python train.py --positions="rope" --qk_norm=false --lr=0.00579 --decay_fraction=0.875 --seq_len=1024 --doc_mask=true
Each number is 200 + 40 x the weight over its row's rms, rounded and kept within 0 to 999. Layers, rows and columns count from 0. The size before them is the row's rms in percent of the matrix's.

# up: layer 5 MLP up, 576x192, rms 0.133, rows 19-36, columns 0-191
# down: layer 5 MLP down (transposed), 576x192, rms 0.123, rows 19-36, columns 0-191
up19,095,229,222,208,244,183,253,300,204,171,189,200,240,170,171,229,200,162,270,210,185,126,186,249,128,126,202,208,195,153,207,201,163,193,207,235,219,151,244,145,195,230,194,203,178,139,251,235,180,203,157,177,184,146,238,259,185,202,245,163,218,139,197,309,185,176,205,166,265,196,181,195,213,269,203,164,206,220,209,183,178,152,185,214,162,173,222,141,185,259,297,179,168,143,175,189,215,154,175,252,206,157,231,240,156,232,146,107,177,245,229,246,202,253,170,146,191,187,104,130,138,176,117,211,174,230,120,184,166,245,231,221,202,159,142,206,187,203,172,196,199,221,237,162,174,185,245,211,222,189,162,172,204,204,304,180,199,235,159,171,255,246,162,259,256,213,213,186,264,194,242,220,205,149,198,174,252,153,139,227,245,238,127,257,129,184,247,155,130,211,227,181,198
down19,094,119,215,243,170,171,131,193,271,261,146,251,213,268,254,197,173,142,228,189,199,177,145,203,249,233,215,202,192,192,296,153,213,262,190,201,211,252,185,238,214,138,138,179,233,275,210,224,199,173,229,183,149,213,171,215,233,174,172,247,205,154,231,230,189,213,167,271,168,143,147,192,245,219,264,254,183,141,198,199,224,238,205,178,205,214,195,166,200,141,100,222,221,219,248,293,185,200,191,182,223,186,190,101,258,172,173,192,208,209,152,138,233,199,222,216,195,223,213,242,256,113,174,243,259,196,251,180,232,222,223,193,222,211,173,119,175,164,220,263,198,145,136,230,317,112,225,219,229,212,220,193,179,196,191,143,212,213,180,200,270,225,237,203,229,203,142,195,211,221,222,190,204,184,214,238,105,237,266,149,241,151,200,146,228,190,224,131,196,221,169,191,276
up20,103,258,259,242,196,140,249,222,202,202,188,181,153,146,247,215,147,157,229,166,279,149,273,231,266,254,178,159,166,162,301,159,239,137,186,193,152,140,250,154,213,272,152,166,143,277,233,192,220,160,156,231,266,132,253,246,229,178,174,188,218,181,228,237,138,225,182,208,214,194,210,178,258,170,127,170,243,143,212,154,170,179,198,213,248,205,173,168,296,159,199,208,214,226,200,162,163,167,156,184,241,214,208,153,231,193,126,180,190,184,180,213,187,200,131,123,219,172,175,239,175,200,182,216,191,189,260,236,227,172,213,196,181,249,151,192,234,188,193,138,202,199,307,249,257,213,241,204,180,219,174,222,168,167,217,275,136,220,156,189,251,186,211,125,217,206,193,189,255,183,237,188,204,224,162,258,171,208,217,242,189,249,269,143,182,123,131,193,191,140,251,201,243
down20,105,217,155,251,217,224,154,151,178,228,191,237,118,186,196,228,206,220,257,230,158,172,193,231,149,149,252,239,156,232,151,191,209,227,119,204,218,212,238,170,215,292,201,218,271,182,137,182,201,233,252,261,143,212,222,100,157,219,182,185,208,203,263,259,162,143,217,213,268,220,213,188,281,134,141,144,157,162,261,163,224,165,201,199,222,170,185,229,195,192,223,300,214,202,199,216,202,230,156,105,259,242,263,186,238,243,152,206,198,222,236,259,154,190,212,164,170,192,164,227,148,206,147,260,210,199,200,90,245,187,205,270,199,166,180,213,256,160,214,142,186,116,166,181,202,223,207,187,214,178,218,206,221,236,284,193,199,256,178,189,194,125,220,157,189,260,201,236,182,247,157,231,242,176,203,249,149,198,212,196,213,167,268,175,230,201,236,129,286,245,225,179,174
up21,100,195,248,192,148,197,188,160,190,215,183,257,174,194,247,144,200,175,148,244,165,249,201,194,185,158,257,150,171,199,171,220,166,192,264,208,246,171,214,272,145,153,232,239,152,225,207,245,216,185,159,245,235,172,206,139,255,223,69,267,123,218,191,179,212,217,218,224,221,217,173,190,158,232,185,239,200,158,230,197,201,173,184,259,261,189,149,178,176,244,229,199,300,207,228,239,213,224,237,240,191,254,200,187,183,138,161,181,240,204,228,190,191,210,205,221,122,157,236,159,256,175,204,165,202,223,197,181,221,177,202,213,190,133,137,265,310,257,239,103,163,200,181,146,159,165,210,202,221,227,187,257,218,166,234,118,167,253,179,139,155,294,121,182,241,195,179,154,184,218,130,218,180,192,207,258,258,231,204,209,115,126,226,214,177,276,216,191,216,221,260,158,167
down21,102,203,228,203,183,207,218,187,212,124,149,213,231,243,230,238,200,237,193,230,175,116,191,212,132,192,158,209,169,211,220,230,231,183,166,182,219,203,185,190,178,158,216,220,294,162,155,226,222,183,177,181,147,141,237,227,177,305,329,192,242,211,193,211,256,199,143,236,243,181,191,190,231,217,186,182,194,132,178,193,178,247,209,206,226,294,234,197,211,113,242,197,214,167,191,237,217,173,178,269,120,241,283,209,280,182,261,84,168,187,212,236,234,157,189,137,244,214,179,239,184,154,224,179,285,239,226,187,228,184,223,120,171,154,150,268,175,181,206,230,226,240,220,156,221,169,120,211,200,210,205,128,146,215,195,237,186,230,161,230,162,280,174,235,256,172,207,169,214,180,239,219,185,205,165,199,241,156,264,249,156,174,263,209,180,193,183,166,229,270,260,206,277
up22,101,210,268,184,208,132,191,147,119,210,294,223,213,167,226,186,230,140,177,140,174,232,189,185,207,169,215,213,158,143,144,241,212,221,196,147,227,146,252,150,157,213,227,204,173,168,211,220,183,209,185,262,156,167,208,204,177,230,155,252,107,247,198,169,111,177,173,144,238,265,209,145,191,234,181,110,181,173,188,235,209,217,280,231,290,189,187,194,289,329,215,173,222,203,225,225,191,218,179,217,185,164,198,124,193,188,176,149,242,231,220,197,222,207,133,234,257,191,255,164,262,208,182,183,187,230,169,266,203,231,206,216,163,138,240,292,204,220,209,138,226,224,264,123,137,222,212,227,161,189,234,206,161,236,182,150,188,235,264,207,205,240,215,199,146,146,172,214,142,229,192,226,194,171,204,237,196,156,224,247,167,266,246,174,244,150,206,238,154,165,260,186,244
down22,101,234,201,174,202,213,219,276,252,220,164,220,204,159,206,247,192,150,232,152,158,160,174,172,232,216,219,184,246,133,151,170,216,162,141,249,245,229,258,216,200,131,259,306,93,233,219,195,218,237,161,172,223,218,217,168,230,151,170,213,233,176,261,113,225,160,198,194,309,200,177,239,147,237,280,244,214,163,148,178,160,173,246,259,241,202,187,196,189,187,198,186,202,209,190,192,198,250,145,176,157,239,167,203,175,125,191,254,148,235,200,223,172,168,228,269,258,155,168,286,210,199,147,140,235,189,214,224,226,186,191,181,215,150,198,189,195,200,261,268,255,165,194,146,221,204,177,170,106,217,118,268,194,283,184,186,163,157,233,174,220,224,203,173,224,212,235,164,184,219,225,265,223,136,210,140,230,172,165,232,271,161,152,243,258,211,253,210,268,209,202,190,213
up23,103,189,110,241,190,180,242,201,218,202,231,181,179,184,140,247,132,240,224,222,186,123,220,133,135,140,198,277,174,200,179,195,190,190,153,260,202,157,143,237,263,190,153,250,239,232,224,161,224,165,238,137,190,216,209,133,229,215,158,180,170,187,190,219,168,225,231,203,182,242,162,199,204,202,208,191,213,251,150,197,188,217,230,278,119,192,154,178,162,248,187,190,213,147,262,194,199,167,108,216,165,213,174,240,185,219,203,122,221,185,195,248,185,189,240,266,202,184,230,225,227,178,194,200,129,144,209,174,218,222,140,200,265,260,120,244,182,194,113,203,172,256,208,137,130,199,153,210,197,210,203,190,178,250,215,151,142,177,165,295,139,294,248,191,144,195,244,195,171,234,246,195,201,272,245,277,187,238,220,184,257,207,250,153,265,185,275,168,253,200,187,253,253
down23,099,220,258,240,175,202,209,148,183,206,157,218,191,167,139,172,122,113,184,216,155,156,196,190,269,207,246,174,136,166,214,184,270,173,182,272,255,234,154,178,145,202,299,138,127,171,201,244,159,167,251,274,244,181,214,129,121,235,238,177,149,298,233,244,175,239,239,156,213,247,159,177,188,215,186,200,226,204,290,176,225,203,98,274,225,204,221,234,223,198,219,188,201,251,196,154,226,233,253,210,195,189,222,169,186,125,124,250,200,206,221,135,100,224,181,209,152,238,251,179,221,219,238,213,176,256,194,204,212,170,202,180,224,211,249,122,160,187,217,225,172,174,216,232,221,191,309,200,181,165,248,226,205,185,229,205,211,253,274,225,195,127,167,240,257,231,148,225,229,239,202,175,202,165,183,206,152,145,178,176,224,159,210,218,147,203,212,246,200,191,185,225,170
up24,102,225,161,182,211,236,197,112,230,205,197,165,207,250,235,122,244,204,188,247,208,166,225,263,223,176,148,194,184,252,220,213,203,226,261,245,176,135,178,216,142,248,223,182,222,162,201,215,186,171,248,141,170,200,199,146,258,135,204,155,173,189,328,202,240,234,162,230,174,181,247,248,146,216,193,170,218,182,181,229,174,262,207,173,131,186,267,209,227,239,169,181,229,203,244,151,246,223,218,166,189,250,176,195,192,184,236,187,264,154,205,179,176,147,188,212,225,241,244,192,180,152,204,166,176,189,229,283,220,159,139,236,190,257,148,228,261,127,174,117,237,256,224,180,135,169,155,192,198,170,197,224,142,271,153,138,208,141,250,203,179,226,224,166,205,257,182,286,238,148,198,216,220,163,235,219,179,155,212,198,122,221,201,121,195,113,279,225,248,175,246,298,204
down24,098,152,240,252,155,165,215,212,237,223,189,136,225,287,235,179,238,195,271,219,180,202,178,220,114,178,177,219,216,154,206,224,163,183,192,156,163,193,176,163,204,176,232,240,221,160,212,189,199,242,250,155,163,235,221,261,209,193,239,247,150,254,213,204,136,151,181,184,178,245,187,157,205,231,197,161,221,194,200,196,204,233,245,152,220,247,184,246,171,210,224,267,168,152,237,185,255,266,193,253,156,261,145,200,191,273,106,147,147,255,212,215,143,183,195,260,128,213,213,278,208,241,245,233,187,164,231,189,190,125,236,171,166,247,202,222,212,232,206,257,122,134,190,240,307,255,268,164,218,152,167,165,220,179,141,232,237,219,204,168,217,208,195,213,192,218,202,195,214,240,183,215,250,167,214,227,149,223,223,340,188,137,219,205,279,263,166,241,147,172,228,158,271
up25,095,196,177,270,201,224,197,232,183,179,185,200,150,134,191,234,171,242,242,237,250,160,162,168,175,105,155,151,257,167,202,202,190,240,148,249,245,218,225,232,254,215,185,251,200,197,222,191,157,252,134,180,228,165,151,113,137,196,177,277,266,296,203,154,245,217,253,215,127,133,240,230,240,202,226,181,208,146,194,227,191,175,185,162,185,259,180,224,223,204,221,261,147,218,163,167,194,203,236,202,240,176,196,235,207,157,283,198,208,210,177,127,232,229,212,170,133,154,227,194,215,201,161,267,161,159,222,211,180,215,230,68,198,131,254,290,143,211,191,221,225,187,207,223,284,132,185,158,215,265,198,200,161,226,199,175,220,218,189,177,205,243,163,185,247,220,156,221,204,292,269,132,182,198,182,207,224,171,205,287,273,169,230,161,233,206,182,222,191,188,217,179,135
down25,102,271,271,201,115,148,243,184,248,199,211,152,209,161,216,213,176,163,288,202,192,240,229,157,161,189,213,176,192,186,221,188,191,173,265,202,145,258,177,174,144,143,282,189,209,260,147,251,163,223,304,239,170,196,229,196,270,161,260,182,128,209,212,161,235,110,239,202,211,254,150,221,212,141,255,210,191,209,269,203,250,101,186,282,228,257,226,229,202,312,218,182,147,258,197,230,228,201,211,141,175,221,242,199,258,233,186,241,134,160,186,183,212,196,230,180,234,211,220,187,207,177,205,188,194,267,173,260,225,197,215,252,169,163,185,197,206,187,209,211,178,237,215,237,198,237,132,257,211,209,214,225,263,236,181,236,182,219,271,214,225,212,198,232,137,218,254,181,232,139,240,173,181,287,245,135,236,196,240,167,246,215,190,139,246,196,207,240,179,242,227,192,278
up26,096,203,165,193,244,119,264,150,179,263,240,194,143,203,204,213,199,165,168,151,208,198,118,195,226,168,263,181,227,172,144,171,181,121,182,165,180,186,167,164,151,212,271,214,221,207,214,241,234,222,193,190,181,160,150,188,243,130,202,236,228,199,197,220,214,192,184,218,125,105,192,242,269,171,254,200,171,209,138,242,215,250,278,238,185,288,180,151,226,160,211,169,196,177,253,263,214,211,207,171,160,234,220,156,265,181,137,172,202,166,183,187,337,187,152,228,216,202,213,176,180,228,253,222,217,261,223,182,211,240,212,184,205,269,239,193,254,177,166,146,164,224,213,158,235,217,208,225,166,282,205,178,221,194,155,161,168,169,230,263,144,178,280,148,192,182,273,262,124,147,229,132,174,160,195,179,199,286,209,170,275,167,224,137,212,243,168,240,163,203,236,209,224
down26,102,163,205,171,248,171,195,192,212,309,174,190,151,110,192,292,221,205,179,128,192,275,229,205,251,254,223,215,157,224,135,233,148,178,238,114,136,173,204,177,210,153,179,261,168,139,209,175,189,196,130,222,115,167,104,88,163,259,249,195,185,213,155,156,230,235,218,159,249,197,246,217,159,238,203,230,217,219,209,168,127,211,132,140,204,186,216,197,243,233,231,205,205,197,229,252,204,119,228,208,139,293,227,194,195,194,263,279,189,231,239,199,244,124,196,216,209,122,263,204,208,214,165,150,223,239,195,179,148,240,218,180,125,151,202,220,208,203,196,241,220,233,207,260,187,173,143,207,217,254,231,155,237,200,200,184,238,182,169,224,182,189,148,184,206,168,156,209,214,181,223,174,136,254,212,212,221,204,192,211,164,239,239,179,211,191,165,239,120,171,249,221,153
up27,102,196,153,156,192,175,228,184,199,258,113,204,192,205,116,201,204,148,162,206,187,160,208,243,248,212,204,280,233,256,249,184,203,211,245,213,139,163,244,231,216,168,230,222,256,166,225,141,203,173,141,204,140,214,231,234,211,194,122,122,221,192,227,133,166,164,180,256,214,195,203,254,193,170,180,188,240,175,179,177,211,204,83,204,194,149,259,189,191,209,166,182,225,154,283,157,178,170,215,243,270,241,254,207,142,289,253,245,251,188,264,182,216,256,203,151,147,223,246,255,193,104,242,182,233,147,243,265,167,205,186,209,223,251,218,207,219,211,195,143,160,168,151,128,252,204,222,219,204,232,224,256,132,248,138,250,216,197,218,263,110,254,245,189,208,201,200,190,164,241,271,201,178,199,158,182,165,130,219,225,210,235,236,222,188,172,186,195,184,128,236,178,142
down27,104,222,148,271,147,229,219,264,216,213,153,237,166,161,215,257,167,223,177,179,349,238,208,244,220,241,199,177,187,194,153,178,218,313,154,174,210,219,217,247,205,173,204,256,205,212,195,167,198,231,192,171,162,216,217,228,206,178,175,184,143,180,179,163,203,149,216,175,190,193,173,183,183,210,170,134,216,210,51,163,191,150,235,120,171,254,137,196,129,187,193,224,190,188,158,190,135,188,191,132,181,160,249,214,191,119,215,175,171,128,157,182,204,162,177,203,228,208,124,140,168,216,193,206,189,238,193,214,220,230,234,238,197,212,212,180,167,189,156,235,193,295,182,172,266,191,195,131,262,207,174,158,131,196,241,144,265,255,231,175,228,138,154,194,241,227,160,220,241,198,209,211,239,248,216,197,130,213,265,173,288,149,229,130,195,194,161,162,248,206,135,221,178
up28,104,201,271,184,163,254,187,186,207,195,163,156,161,226,233,156,234,197,264,171,164,147,192,198,288,250,206,217,207,208,168,173,237,275,205,236,100,210,241,204,197,251,185,167,186,147,182,189,166,210,241,161,251,327,192,223,217,131,222,138,234,196,213,218,243,216,204,235,204,157,174,175,213,230,204,211,226,223,201,244,130,198,175,198,230,153,124,199,157,180,114,178,247,285,204,174,159,245,174,246,153,198,200,217,184,197,286,178,233,101,239,195,153,162,177,140,209,159,219,266,275,212,145,184,180,125,133,185,192,210,210,180,179,147,181,218,244,108,183,225,239,246,250,229,172,261,179,127,182,176,200,223,165,208,225,183,208,268,245,175,202,183,241,154,228,220,201,172,189,148,186,194,250,177,149,225,157,194,97,170,210,202,135,160,217,219,219,236,249,180,181,292,164
down28,102,209,248,70,209,198,190,171,236,253,221,220,129,208,197,145,149,207,153,232,149,197,203,200,138,275,164,148,194,170,208,206,242,183,181,179,154,230,185,194,240,201,163,233,225,181,183,180,211,197,220,262,153,165,141,199,139,242,216,213,259,230,174,152,197,163,227,223,193,204,253,257,144,234,113,157,240,168,191,213,187,205,166,98,166,181,185,208,251,226,244,235,138,184,182,185,181,175,262,135,217,171,139,153,254,193,150,192,164,231,232,195,223,186,184,165,194,181,149,276,200,271,115,243,223,221,242,286,229,205,201,194,184,178,156,181,157,214,235,99,197,176,162,205,164,205,192,173,217,143,269,130,214,164,303,200,213,174,212,149,268,228,254,231,184,232,181,142,254,197,226,188,191,205,199,149,255,171,302,177,154,179,252,151,140,204,178,198,214,165,204,209,266
up29,100,253,204,251,210,187,182,268,207,203,202,179,222,204,183,170,141,178,176,200,194,227,194,219,79,246,218,165,184,275,211,174,204,198,184,260,80,177,185,165,221,152,167,234,245,149,229,181,197,179,248,193,186,208,261,211,204,205,139,185,197,201,211,207,197,236,210,211,312,192,251,166,210,209,256,209,300,214,239,205,216,195,140,188,238,140,205,230,198,220,206,249,203,239,143,211,148,223,178,188,179,206,278,221,169,218,203,205,168,267,191,168,222,175,222,134,208,275,185,234,217,113,211,242,150,177,138,214,211,215,155,219,260,220,170,192,220,175,175,208,153,198,57,203,205,187,223,147,309,175,212,201,158,159,174,224,182,183,192,158,197,200,145,163,198,183,154,185,196,256,160,205,227,233,206,185,252,183,233,213,235,179,206,216,140,98,86,286,167,208,232,123,265
down29,092,228,250,208,215,223,209,205,266,216,204,148,219,198,117,200,173,124,235,152,156,184,167,175,195,193,228,215,139,148,206,200,177,221,215,154,224,167,212,257,173,209,188,212,200,227,183,245,226,149,203,257,192,197,178,250,105,162,220,172,219,208,115,235,178,93,174,145,163,220,121,286,225,216,242,168,159,229,140,197,236,203,171,233,202,179,214,211,142,206,200,105,182,225,203,229,227,189,203,206,193,229,220,209,178,249,192,158,172,197,185,215,236,173,183,229,262,205,216,118,131,218,206,196,222,253,243,269,258,259,220,173,142,190,266,191,152,165,188,168,198,185,282,146,203,208,90,276,179,236,127,165,218,169,205,104,183,191,214,259,195,266,203,224,140,137,195,279,238,202,260,202,153,235,131,164,193,145,252,226,228,129,260,263,201,192,196,217,167,219,177,224,174
up30,109,173,182,267,248,215,177,187,197,210,161,258,179,232,272,203,193,322,244,269,197,256,223,234,215,175,200,190,269,204,210,149,192,204,170,203,109,192,290,218,213,171,191,196,137,234,205,225,224,197,276,219,160,211,240,172,241,230,242,176,213,165,218,205,130,230,187,210,222,225,180,196,245,236,172,177,167,140,240,213,176,138,211,137,146,188,272,241,145,194,92,229,201,227,182,191,163,192,207,222,208,181,178,206,279,165,190,185,201,206,231,162,165,238,188,208,242,205,230,151,237,185,139,186,166,253,200,195,172,229,204,207,229,140,160,163,188,148,245,183,221,200,207,218,258,263,163,179,196,142,202,144,236,145,189,151,170,208,201,195,183,161,297,199,128,193,201,194,209,281,195,84,253,197,206,261,193,166,195,196,171,231,214,163,76,147,163,252,250,173,300,218,256
down30,105,246,200,205,193,134,202,213,149,285,180,240,148,145,174,285,221,216,225,189,242,190,211,268,206,206,195,200,170,219,235,181,196,172,212,286,206,252,178,242,214,317,192,223,198,163,216,230,199,189,118,242,194,161,195,211,188,217,124,188,222,226,170,176,241,262,136,211,264,152,169,193,134,248,196,173,268,229,170,201,196,167,225,232,207,134,161,173,186,214,249,185,243,164,137,229,181,245,122,250,202,194,202,235,243,158,266,141,157,276,228,180,204,166,277,157,184,236,199,259,165,228,242,199,229,186,171,234,189,163,225,196,191,177,151,238,131,141,231,233,245,174,231,229,211,150,233,212,222,164,316,262,165,208,220,278,208,239,285,144,174,152,211,197,142,209,262,167,181,240,126,218,203,156,205,152,196,164,173,222,199,171,191,123,177,241,213,186,240,260,128,201,196
up31,104,233,213,169,186,205,156,171,223,163,217,220,206,166,266,192,168,248,236,200,130,190,228,198,226,190,213,249,110,160,216,131,191,249,213,134,198,218,228,249,169,260,99,193,177,168,142,240,204,184,252,222,298,136,177,168,219,157,243,231,254,269,198,209,196,140,172,199,186,209,172,220,139,168,112,172,197,158,230,164,163,197,174,121,197,240,184,189,222,240,187,178,144,203,186,204,314,164,166,179,212,272,256,227,165,196,216,233,174,183,212,184,114,218,178,250,206,142,178,177,256,199,193,250,241,179,292,174,190,213,151,217,184,177,206,242,211,230,177,248,212,174,244,185,263,200,198,172,131,198,230,187,147,216,149,159,203,176,200,314,185,178,219,176,200,209,178,259,173,258,198,161,252,164,190,246,209,205,215,274,217,311,244,210,295,149,209,183,142,254,206,184,175
down31,108,166,167,193,166,236,188,209,204,161,228,230,178,139,265,175,190,276,166,146,215,219,135,232,231,209,229,168,241,201,155,212,217,232,225,260,237,167,204,197,220,266,86,138,189,211,173,309,189,237,207,203,206,211,179,196,161,137,196,152,154,109,214,201,219,223,265,252,184,209,154,120,168,280,282,180,180,270,178,209,211,174,209,173,136,186,148,179,237,165,208,289,222,190,223,239,273,145,243,197,211,220,217,238,177,140,140,207,174,170,159,166,189,206,217,174,145,162,219,213,255,153,209,156,207,137,207,204,222,280,219,180,182,133,165,140,245,225,233,161,275,159,208,230,186,210,79,201,268,273,183,176,217,240,178,190,228,224,156,212,173,177,211,145,182,203,212,234,244,253,197,205,212,226,242,232,190,111,139,187,203,166,246,237,191,169,184,224,205,160,274,190,213
up32,108,192,253,147,208,194,145,177,245,178,207,335,180,140,204,264,289,203,195,216,169,228,183,243,244,249,147,228,227,161,119,172,212,175,263,217,229,215,249,168,209,194,133,155,167,209,156,180,181,283,190,184,171,222,195,176,164,229,248,172,258,144,254,174,231,197,135,224,265,177,212,177,196,209,150,205,233,135,158,243,230,294,188,218,124,228,203,230,178,146,203,210,192,211,235,204,165,218,199,174,178,184,127,181,151,222,173,249,213,254,199,249,125,220,269,160,200,161,208,169,171,211,283,205,176,230,240,141,177,186,137,153,168,129,204,248,183,194,203,244,205,214,191,276,199,219,175,132,196,180,162,181,191,196,208,206,126,199,218,173,198,156,153,204,197,205,216,147,226,160,184,245,218,307,292,159,199,139,176,221,240,182,150,216,174,209,227,178,202,202,240,321,196
down32,114,195,222,221,142,195,149,287,133,184,125,162,236,180,232,201,199,188,251,280,128,149,181,237,186,204,166,241,247,207,166,225,237,254,195,183,195,159,201,213,198,271,190,128,201,229,202,214,173,158,186,187,180,120,268,185,219,229,200,207,250,165,248,232,179,184,232,235,187,239,237,232,219,182,244,203,230,251,169,185,149,198,165,165,243,208,216,121,182,236,127,216,258,225,181,239,262,164,242,257,239,260,228,159,203,227,142,206,207,246,256,205,173,117,196,209,237,252,248,231,157,153,181,224,213,206,237,162,163,237,261,238,159,216,280,221,167,128,160,155,210,197,131,203,159,231,150,143,246,206,187,281,199,224,186,138,199,155,191,249,252,203,174,256,221,137,178,221,141,230,291,176,261,244,207,218,197,225,222,151,222,234,261,246,175,306,181,206,232,171,216,229,274
up33,100,207,192,157,193,167,171,73,241,211,260,250,172,188,249,163,218,205,176,205,177,232,225,213,278,227,201,112,173,203,237,211,214,201,201,134,200,199,216,242,243,180,209,164,162,174,185,238,123,259,201,270,254,235,175,172,174,141,146,228,277,188,184,156,196,125,217,167,146,212,270,188,135,204,174,182,227,220,255,237,120,283,196,158,247,248,254,177,156,248,195,251,158,163,258,200,177,189,142,216,183,244,170,217,264,220,165,175,210,246,257,113,213,237,148,186,254,252,196,216,199,237,199,210,188,187,191,212,203,273,233,190,166,228,212,204,161,245,262,140,189,128,242,189,161,159,145,237,151,173,210,200,247,232,271,242,152,204,143,165,190,209,161,185,261,219,200,198,278,209,195,189,272,243,176,178,176,236,282,241,192,162,269,180,174,238,195,208,166,178,120,198,179
down33,105,184,140,210,173,171,150,87,215,249,162,195,223,213,235,204,227,178,197,198,135,116,146,154,188,265,167,237,229,201,177,165,181,145,196,185,208,179,204,186,151,168,253,164,246,205,182,185,152,291,132,254,210,237,255,168,173,228,252,254,209,179,193,200,261,219,246,241,155,228,256,187,192,227,211,182,260,229,212,281,249,204,235,214,245,214,112,197,164,79,198,212,187,171,204,183,159,255,208,198,193,224,179,198,191,152,129,171,205,258,174,200,173,127,235,207,196,280,229,228,185,206,206,241,165,178,167,212,90,245,225,215,232,187,237,226,203,232,229,183,170,161,252,178,236,222,282,280,156,216,230,181,240,196,219,141,193,187,301,231,194,243,165,271,225,184,234,167,199,218,232,182,208,178,174,258,226,198,302,204,198,168,183,227,223,214,210,279,204,199,242,120,132
up34,098,144,205,221,188,200,232,164,191,253,242,282,200,203,219,212,191,128,250,185,248,217,172,185,165,170,223,169,196,164,227,132,247,119,156,231,195,232,175,207,232,195,201,180,182,180,234,114,186,161,186,196,154,209,220,188,216,190,156,199,177,163,219,261,120,180,240,265,157,224,265,240,198,258,170,237,246,190,251,171,242,244,201,237,215,137,116,282,154,184,182,233,178,201,249,217,205,164,196,274,243,215,235,131,166,210,246,149,225,194,211,187,260,155,219,191,212,190,150,242,192,150,223,97,167,266,210,252,102,257,193,209,240,162,259,296,215,173,261,154,173,231,218,226,157,222,170,152,262,182,214,180,255,204,150,235,253,198,184,220,130,156,204,169,224,230,300,239,235,155,271,270,202,217,217,232,144,232,235,137,211,196,143,168,171,225,221,200,155,195,169,207,231
down34,085,224,246,164,182,259,118,280,233,201,208,152,186,181,202,217,207,239,170,196,198,161,176,263,223,196,264,165,253,214,177,225,205,211,239,246,197,213,199,300,158,128,170,269,288,257,208,248,161,181,249,226,219,160,208,260,141,220,203,166,214,289,184,209,279,209,177,219,187,223,176,167,116,233,192,202,238,160,157,227,175,205,185,197,170,228,240,239,167,195,168,165,221,260,165,175,225,207,202,118,148,235,173,228,206,151,200,251,206,217,184,138,165,176,263,248,221,162,282,190,226,309,222,243,209,199,151,164,223,149,132,198,171,238,184,84,146,220,168,242,153,165,172,219,226,184,199,227,147,179,254,204,203,195,267,214,196,175,179,161,227,211,172,262,227,185,149,231,120,269,173,196,213,217,137,221,163,190,159,170,190,120,202,211,191,167,252,210,257,226,154,142,150
up35,101,241,210,265,235,135,238,165,266,246,175,176,149,208,198,120,152,219,274,230,172,206,246,137,195,211,237,249,169,208,155,171,216,193,186,131,238,262,180,201,154,187,106,153,207,161,204,134,228,185,171,190,187,252,192,195,197,183,189,182,246,109,228,211,175,243,177,147,299,225,155,176,109,164,247,212,146,139,212,170,156,221,188,212,220,224,131,212,233,193,168,209,281,195,238,153,174,137,198,247,165,261,170,157,182,179,225,219,211,192,185,250,243,211,145,116,159,208,202,210,168,222,203,205,292,250,217,162,220,298,255,250,270,166,176,130,174,158,215,161,234,242,209,170,213,203,213,291,243,271,189,168,163,156,192,211,192,200,254,234,196,125,155,163,186,170,217,176,207,274,176,191,177,205,207,143,227,241,198,204,234,173,253,194,159,165,207,189,212,153,156,211,261
down35,099,87,204,242,218,110,259,207,282,183,248,173,270,242,267,204,164,144,175,166,141,220,188,170,205,129,200,173,202,201,225,193,152,247,204,209,210,199,240,255,194,216,264,182,248,229,158,208,126,167,220,219,158,176,172,179,146,166,254,187,166,178,197,259,148,199,260,198,221,167,286,189,256,145,233,197,268,189,209,177,200,128,199,178,205,168,226,191,232,143,180,161,181,210,264,223,182,207,175,225,215,240,145,174,145,209,157,183,224,113,205,198,208,194,175,253,225,152,262,188,179,213,232,219,153,254,146,175,184,169,191,211,205,255,268,243,167,136,191,207,164,132,201,164,231,193,231,202,229,183,187,164,177,243,103,150,278,201,199,194,200,205,202,160,127,135,156,205,242,153,192,191,179,113,197,98,133,202,165,190,186,182,239,185,252,198,190,129,169,218,234,280,240
up36,096,147,192,157,206,225,214,189,259,209,229,179,184,288,234,222,184,187,232,242,223,173,241,218,220,160,165,212,142,264,274,176,173,197,272,187,270,226,240,181,203,187,181,138,231,175,203,250,175,172,206,203,135,186,180,188,246,272,191,195,167,234,199,305,287,283,190,215,204,145,165,254,154,207,142,224,194,236,189,236,255,119,220,197,158,205,170,151,220,192,263,261,191,168,262,167,167,266,197,259,207,238,192,271,284,185,160,178,176,216,163,221,210,139,197,128,245,159,266,213,188,195,211,145,145,141,159,225,246,247,227,246,222,236,175,128,183,138,158,208,236,216,264,242,254,209,223,185,268,176,166,244,191,197,239,210,219,152,234,135,144,169,216,177,146,137,168,168,211,257,240,150,177,175,156,196,217,228,227,165,227,160,163,177,128,144,212,170,195,214,240,263,180
down36,092,199,137,205,264,193,142,258,175,176,142,220,126,207,170,147,186,163,145,235,208,183,186,162,212,210,208,184,293,209,199,202,205,154,199,183,277,171,205,89,208,172,187,207,167,149,243,254,294,168,210,190,258,237,178,140,189,222,189,200,117,175,252,169,231,133,195,125,195,293,187,182,265,212,185,225,248,195,224,157,221,196,151,259,197,235,195,190,187,208,155,227,233,243,132,241,231,179,209,156,134,97,130,210,141,137,188,225,155,225,167,189,179,199,196,211,204,204,269,170,241,178,175,250,202,168,234,193,222,234,205,189,224,144,196,205,242,217,280,199,145,168,169,275,158,232,181,126,216,209,132,176,170,252,223,145,227,165,232,219,156,210,172,248,229,192,214,204,208,174,162,236,201,214,175,171,141,191,163,199,176,211,249,194,218,126,192,183,115,248,236,208,318